python train.py --head_dim=64 --d_mlp=512 --tie_embeddings=false --beta2=0.99 --grad_clip=1.0 --batch_tokens=[16384, 32768, 49152] --train_tokens=109100000 --dataset="wikipedia_en"
Each number is 200 + 40 x the weight over its row's rms, rounded and kept within 0 to 999. Layers, rows and columns count from 0. The size before them is the row's rms in percent of the matrix's.

# layer 8 MLP down (transposed), 512x128, rms 0.207, rows 487-511, columns 64-127
114,180,152,174,197,146,248,216,148,231,204,144,260,155,256,211,211,188,180,241,225,208,186,228,231,223,174,210,266,153,158,227,206,141,189,225,193,159,256,218,237,260,195,243,202,237,161,159,276,186,207,228,166,193,107,193,200,230,197,215,214,168,226,190,214
112,180,210,149,235,227,129,163,147,155,217,192,210,170,185,188,243,191,168,200,220,156,220,208,161,180,189,171,213,234,128,226,186,193,172,207,135,194,230,212,190,155,155,279,164,169,194,197,247,184,218,225,283,234,238,233,266,161,203,140,192,224,182,205,235
094,216,134,187,211,156,185,174,163,264,195,97,245,218,186,219,186,154,215,238,232,211,301,192,223,236,225,225,218,240,116,139,240,256,264,203,272,270,170,168,199,230,133,191,207,191,150,209,181,154,156,143,186,192,238,201,181,177,202,183,189,178,220,228,223
093,221,207,121,186,241,226,229,199,206,207,219,172,171,255,218,213,180,225,143,268,171,224,140,172,229,153,225,289,168,167,183,231,175,163,174,217,198,183,245,199,167,178,210,263,223,248,214,142,210,136,202,109,215,257,216,273,173,205,161,202,295,177,168,153
086,245,224,169,209,194,227,205,197,217,188,177,200,215,240,222,229,229,205,185,233,189,204,165,199,182,157,227,223,214,230,169,315,186,173,227,228,195,221,179,166,168,224,191,208,214,232,163,194,225,181,200,158,167,226,178,279,170,126,199,214,196,119,224,162
094,164,152,181,194,157,174,198,176,249,182,171,225,202,114,245,174,161,146,187,238,176,247,239,176,193,255,135,212,202,151,167,162,201,220,191,218,216,257,149,165,211,214,194,152,224,223,216,193,253,278,187,252,175,234,197,195,175,206,98,173,189,175,231,219
095,226,232,197,214,153,198,303,203,206,130,243,283,221,180,216,104,185,162,234,241,185,214,172,213,156,209,248,273,197,185,243,227,217,223,183,238,211,196,216,159,152,237,169,184,208,197,189,176,239,156,256,158,231,246,143,232,182,185,143,240,244,227,184,178
091,237,256,159,187,187,273,152,215,226,184,262,167,208,235,160,187,221,265,166,160,233,154,231,235,251,245,158,125,173,146,178,116,210,221,211,232,145,140,206,301,259,77,147,187,182,143,265,242,170,180,200,171,223,235,181,222,199,172,250,230,230,275,185,209
096,167,232,182,261,176,201,227,235,249,184,230,223,168,151,154,208,209,241,204,199,211,239,167,216,130,241,280,234,258,199,106,184,153,200,155,190,163,221,181,230,144,250,164,123,167,208,237,155,207,174,215,203,160,181,210,206,171,204,186,224,252,241,248,205
113,200,188,200,176,264,214,255,225,281,110,294,185,222,206,202,192,172,175,224,191,250,235,255,216,205,232,226,242,163,145,247,129,286,206,201,137,118,173,198,112,149,210,175,161,213,260,228,206,193,135,219,163,211,199,160,132,230,224,199,287,203,203,214,211
092,239,167,243,223,190,207,122,203,197,236,138,213,276,169,264,207,224,226,157,216,139,169,192,227,131,130,164,182,181,158,313,280,159,184,116,212,197,237,163,222,210,155,198,260,163,248,206,241,199,220,193,208,193,173,198,179,210,201,158,250,133,176,128,151
102,176,174,274,201,166,178,265,161,210,208,150,221,225,176,168,242,174,201,151,159,244,168,177,232,183,232,206,145,192,229,183,230,208,236,120,209,112,180,156,183,252,265,189,221,238,191,203,159,155,159,189,179,164,159,161,203,209,206,234,242,249,160,303,195
093,206,186,199,204,175,203,229,236,98,217,184,185,217,213,257,201,133,179,242,175,182,188,218,258,181,121,289,171,184,196,252,217,237,219,211,144,230,161,288,163,171,208,188,138,196,223,207,185,141,184,161,154,137,146,244,150,199,167,162,100,227,206,232,169
109,262,257,160,195,215,180,268,240,236,196,229,247,243,138,240,188,189,138,179,291,228,207,209,210,279,151,184,144,177,215,233,181,198,190,190,128,189,172,188,234,230,220,191,222,164,161,164,127,199,203,186,138,207,265,145,202,190,191,285,222,208,168,175,149
096,204,151,205,185,216,150,281,151,228,163,186,209,151,230,201,189,176,220,166,133,160,266,235,192,257,100,193,203,220,205,244,123,205,197,200,149,153,180,239,210,237,165,252,220,203,282,93,232,219,226,170,155,279,169,195,160,191,215,181,202,204,186,249,268
087,228,161,278,212,222,273,211,209,200,195,154,193,221,188,267,238,200,227,199,243,203,204,246,242,222,237,209,187,185,145,230,103,228,168,223,155,179,251,207,200,202,250,190,175,184,240,211,227,193,145,193,162,200,138,206,191,210,139,302,165,230,146,174,208
087,264,193,137,149,137,246,180,195,191,235,192,187,173,164,223,188,184,275,184,223,155,160,208,160,243,174,222,223,198,125,187,169,161,212,188,244,130,182,177,218,182,158,229,285,208,171,163,154,190,173,241,189,144,240,156,267,257,127,246,213,196,235,184,227
100,216,173,154,155,181,202,196,235,188,158,270,242,270,166,187,230,198,132,250,138,107,196,172,203,160,200,167,243,137,175,207,198,173,111,219,177,97,193,212,98,218,210,225,217,209,158,237,237,214,216,225,210,228,213,245,201,173,265,211,229,208,138,230,205
098,160,271,231,195,176,178,293,221,256,228,266,221,171,266,190,235,212,217,283,187,194,164,246,232,191,200,187,183,140,214,189,148,185,235,138,216,177,235,213,193,246,181,206,228,237,233,163,182,194,201,178,150,126,290,250,198,211,218,124,238,201,243,261,215
097,209,209,192,156,212,241,213,218,241,202,172,173,174,198,185,100,226,234,208,171,154,259,198,193,176,154,172,260,267,220,208,203,136,176,248,238,187,241,211,186,218,235,132,198,224,168,109,198,219,197,183,229,115,229,234,295,225,261,145,198,152,207,208,243
097,202,211,170,232,187,228,227,216,252,244,272,164,208,250,171,232,246,186,196,220,143,188,173,205,138,193,274,236,187,199,153,189,169,270,195,187,184,150,255,260,218,229,122,246,241,225,171,237,122,215,205,226,126,181,233,191,216,235,136,240,174,109,153,191
099,263,145,261,188,186,238,220,224,285,172,94,203,174,238,257,165,135,178,177,184,254,202,199,224,267,251,269,204,200,215,210,201,165,190,149,197,196,225,192,169,157,159,171,187,168,172,236,214,226,228,178,150,181,179,153,116,218,163,158,230,201,213,123,248
108,332,178,170,136,191,176,214,198,190,165,237,158,174,212,229,265,223,203,266,197,165,232,165,233,299,218,237,250,214,211,175,184,244,195,193,162,191,255,191,197,118,159,239,179,125,201,193,169,194,229,144,182,116,159,206,203,141,142,244,191,174,271,142,208
107,169,270,214,231,217,150,272,191,154,201,182,132,189,163,222,157,204,140,213,185,177,276,255,178,170,204,244,151,247,164,193,219,261,199,209,256,221,203,140,166,257,226,131,219,196,209,179,228,188,166,318,255,169,285,210,270,184,204,181,220,182,203,224,175
108,219,205,220,210,200,198,214,184,197,173,176,157,107,246,218,166,179,203,234,166,207,187,177,170,215,218,161,204,185,219,306,167,178,128,187,160,187,196,191,108,231,175,266,168,276,178,208,181,259,262,216,236,194,208,244,261,214,274,191,225,217,225,144,209
# layer 8 MLP up, 512x128, rms 0.199, rows 488-511, columns 64-127
099,210,191,240,196,154,199,158,243,205,184,174,124,198,205,236,182,243,194,219,190,182,278,231,279,221,202,210,163,177,175,278,148,199,149,125,209,174,152,219,220,120,248,257,194,171,231,229,202,204,195,205,166,196,159,167,228,153,218,199,260,225,244,206,188
097,172,195,141,241,187,183,196,109,189,192,180,222,249,238,157,149,210,182,215,220,265,208,258,178,193,241,224,184,201,217,185,177,189,162,249,151,192,222,188,131,169,267,228,262,258,258,202,210,259,165,146,260,226,209,245,292,176,194,187,239,179,248,116,149
096,236,194,308,192,133,282,186,224,149,184,229,157,213,209,166,207,235,192,242,206,202,154,144,238,160,249,238,247,148,230,196,207,192,243,175,210,155,259,172,184,100,296,128,150,256,180,273,211,217,158,191,272,230,183,163,179,186,258,238,147,153,204,246,227
091,201,187,257,200,170,116,231,136,189,276,174,251,200,131,193,265,158,187,169,190,215,209,163,240,230,212,213,156,200,163,211,157,211,233,140,113,180,262,224,239,138,282,242,224,217,191,173,233,257,246,219,199,171,200,247,93,207,185,261,248,268,248,187,222
094,256,156,148,244,157,191,231,224,275,246,145,193,211,288,224,200,161,127,222,233,202,181,211,192,190,152,158,239,163,240,204,283,202,184,185,238,120,251,189,270,140,206,151,171,169,136,244,249,179,267,197,207,229,152,266,287,184,232,189,255,182,239,196,193
103,266,201,143,197,151,221,199,215,210,212,149,212,303,246,155,192,132,276,177,198,215,187,200,177,263,155,186,169,129,237,254,196,233,221,219,119,196,190,173,223,246,188,183,177,155,187,209,212,185,213,121,177,169,122,213,264,194,220,235,222,152,180,275,193
094,209,183,239,215,252,132,226,207,183,247,180,256,189,235,134,135,142,240,281,224,204,188,234,144,224,271,265,250,130,232,215,192,224,224,195,172,196,225,177,162,174,278,243,165,171,192,100,231,207,235,264,162,153,167,214,172,190,114,178,197,192,132,113,195
092,130,180,118,184,242,217,236,116,189,191,237,183,212,173,219,213,175,192,127,176,188,291,198,235,216,249,246,185,134,234,132,224,143,225,225,210,188,142,269,242,216,247,123,212,157,250,229,243,187,264,201,229,245,210,177,290,141,230,231,188,174,263,183,158
099,181,184,190,250,173,140,200,199,222,209,243,190,127,198,253,257,127,183,216,201,152,164,241,221,144,226,233,231,230,204,192,316,233,185,187,187,219,188,246,138,160,188,240,246,137,167,180,274,160,167,265,188,245,248,174,110,249,175,194,229,210,233,252,213
095,208,201,200,237,192,240,206,112,239,222,272,164,233,204,256,173,217,197,269,221,165,228,136,199,233,200,180,221,165,205,171,146,237,234,269,180,255,189,218,223,174,132,253,275,206,208,131,216,212,174,235,213,235,225,178,201,247,188,164,176,180,189,235,227
101,156,143,226,298,204,233,171,258,199,117,236,199,221,137,206,145,282,252,226,165,175,188,181,185,264,179,207,159,161,204,142,216,131,217,218,213,185,144,195,243,212,276,242,150,240,197,187,165,89,202,287,219,147,196,183,200,212,167,150,224,198,202,162,240
090,184,172,201,210,258,141,206,154,184,155,253,256,245,211,205,205,170,244,219,242,269,251,175,208,239,287,212,121,202,208,167,178,127,223,127,275,235,236,131,215,280,167,195,176,188,135,274,159,181,266,101,212,174,224,225,231,253,183,237,210,243,246,221,169
103,170,176,218,232,146,248,165,192,228,195,205,83,192,137,221,177,217,205,170,191,222,224,175,228,210,216,204,201,275,195,252,168,182,210,246,231,230,231,188,173,229,144,202,207,169,186,190,249,162,237,79,178,111,188,243,200,255,103,174,153,243,239,282,194
090,239,166,287,132,221,271,191,204,141,245,213,196,135,230,283,145,219,190,234,244,175,156,177,262,238,266,188,246,197,241,210,180,214,196,271,189,236,255,269,254,179,273,204,215,160,171,164,263,157,160,248,173,222,178,156,179,179,146,237,238,152,234,169,74
092,248,243,208,112,188,228,155,186,250,140,223,148,200,167,260,207,191,126,157,218,180,152,192,137,104,174,183,244,218,162,267,139,173,141,230,262,184,166,198,230,206,240,175,210,145,220,183,190,237,228,253,147,177,221,209,239,248,199,224,195,168,220,188,252
095,108,192,199,249,239,201,105,184,174,155,252,129,225,257,204,209,204,207,207,171,145,176,199,251,212,211,178,174,165,236,187,199,148,207,225,141,188,162,237,164,147,253,183,129,162,150,192,210,118,256,210,227,237,118,221,227,242,237,275,200,169,196,166,189
102,153,163,193,166,201,226,194,193,175,187,177,145,243,206,253,164,121,208,192,219,259,181,227,132,260,141,283,235,198,172,297,195,242,180,220,186,197,156,224,228,231,163,175,205,229,134,211,204,170,258,138,289,162,193,223,258,202,140,249,308,273,244,182,240
098,271,227,180,182,211,227,173,164,223,194,172,193,208,191,161,238,197,231,174,212,272,251,171,212,224,277,290,143,161,160,206,202,116,156,227,236,271,242,218,184,215,201,147,203,132,189,220,205,213,193,215,277,210,96,307,232,193,207,240,238,238,216,204,226
092,192,228,180,270,142,165,235,208,203,207,277,216,189,189,160,143,223,202,162,180,259,197,162,186,237,220,154,161,219,188,181,189,218,185,194,220,193,191,274,225,148,169,138,198,181,210,234,143,240,228,174,281,234,153,149,175,160,206,169,213,242,224,225,187
100,242,188,198,137,188,192,218,152,273,222,130,214,220,157,273,234,208,226,253,149,316,185,232,204,211,129,248,156,154,260,200,204,173,148,143,235,202,183,169,193,235,273,139,209,185,205,208,210,208,214,147,243,212,229,212,184,190,217,197,154,210,181,195,255
106,250,192,243,234,269,198,173,260,205,232,200,184,145,168,230,241,157,128,182,125,201,247,310,177,167,220,174,159,177,207,192,228,215,211,131,159,269,209,171,213,203,210,232,127,171,170,217,270,207,217,264,212,195,245,179,235,187,148,170,216,233,182,221,112
099,162,202,269,232,157,164,174,140,209,236,223,180,151,179,166,176,225,149,188,202,225,146,254,171,192,150,211,197,179,213,235,197,237,179,247,174,157,264,204,167,140,265,202,249,188,163,191,153,153,227,134,185,275,212,174,221,260,199,198,207,113,244,132,233
107,229,169,257,192,193,225,205,150,207,144,229,234,249,169,205,208,171,256,229,183,146,180,96,193,178,161,199,201,214,226,193,143,109,262,246,233,127,250,184,213,212,200,168,206,163,222,163,179,160,167,161,169,188,149,199,215,252,148,255,162,197,198,187,197
100,179,204,145,202,179,264,238,187,257,225,266,208,197,230,178,147,181,109,181,134,216,215,259,122,200,217,238,170,208,197,193,140,187,234,234,221,126,175,249,200,204,244,135,200,257,195,182,203,157,182,310,210,168,249,183,183,204,110,172,239,206,214,182,184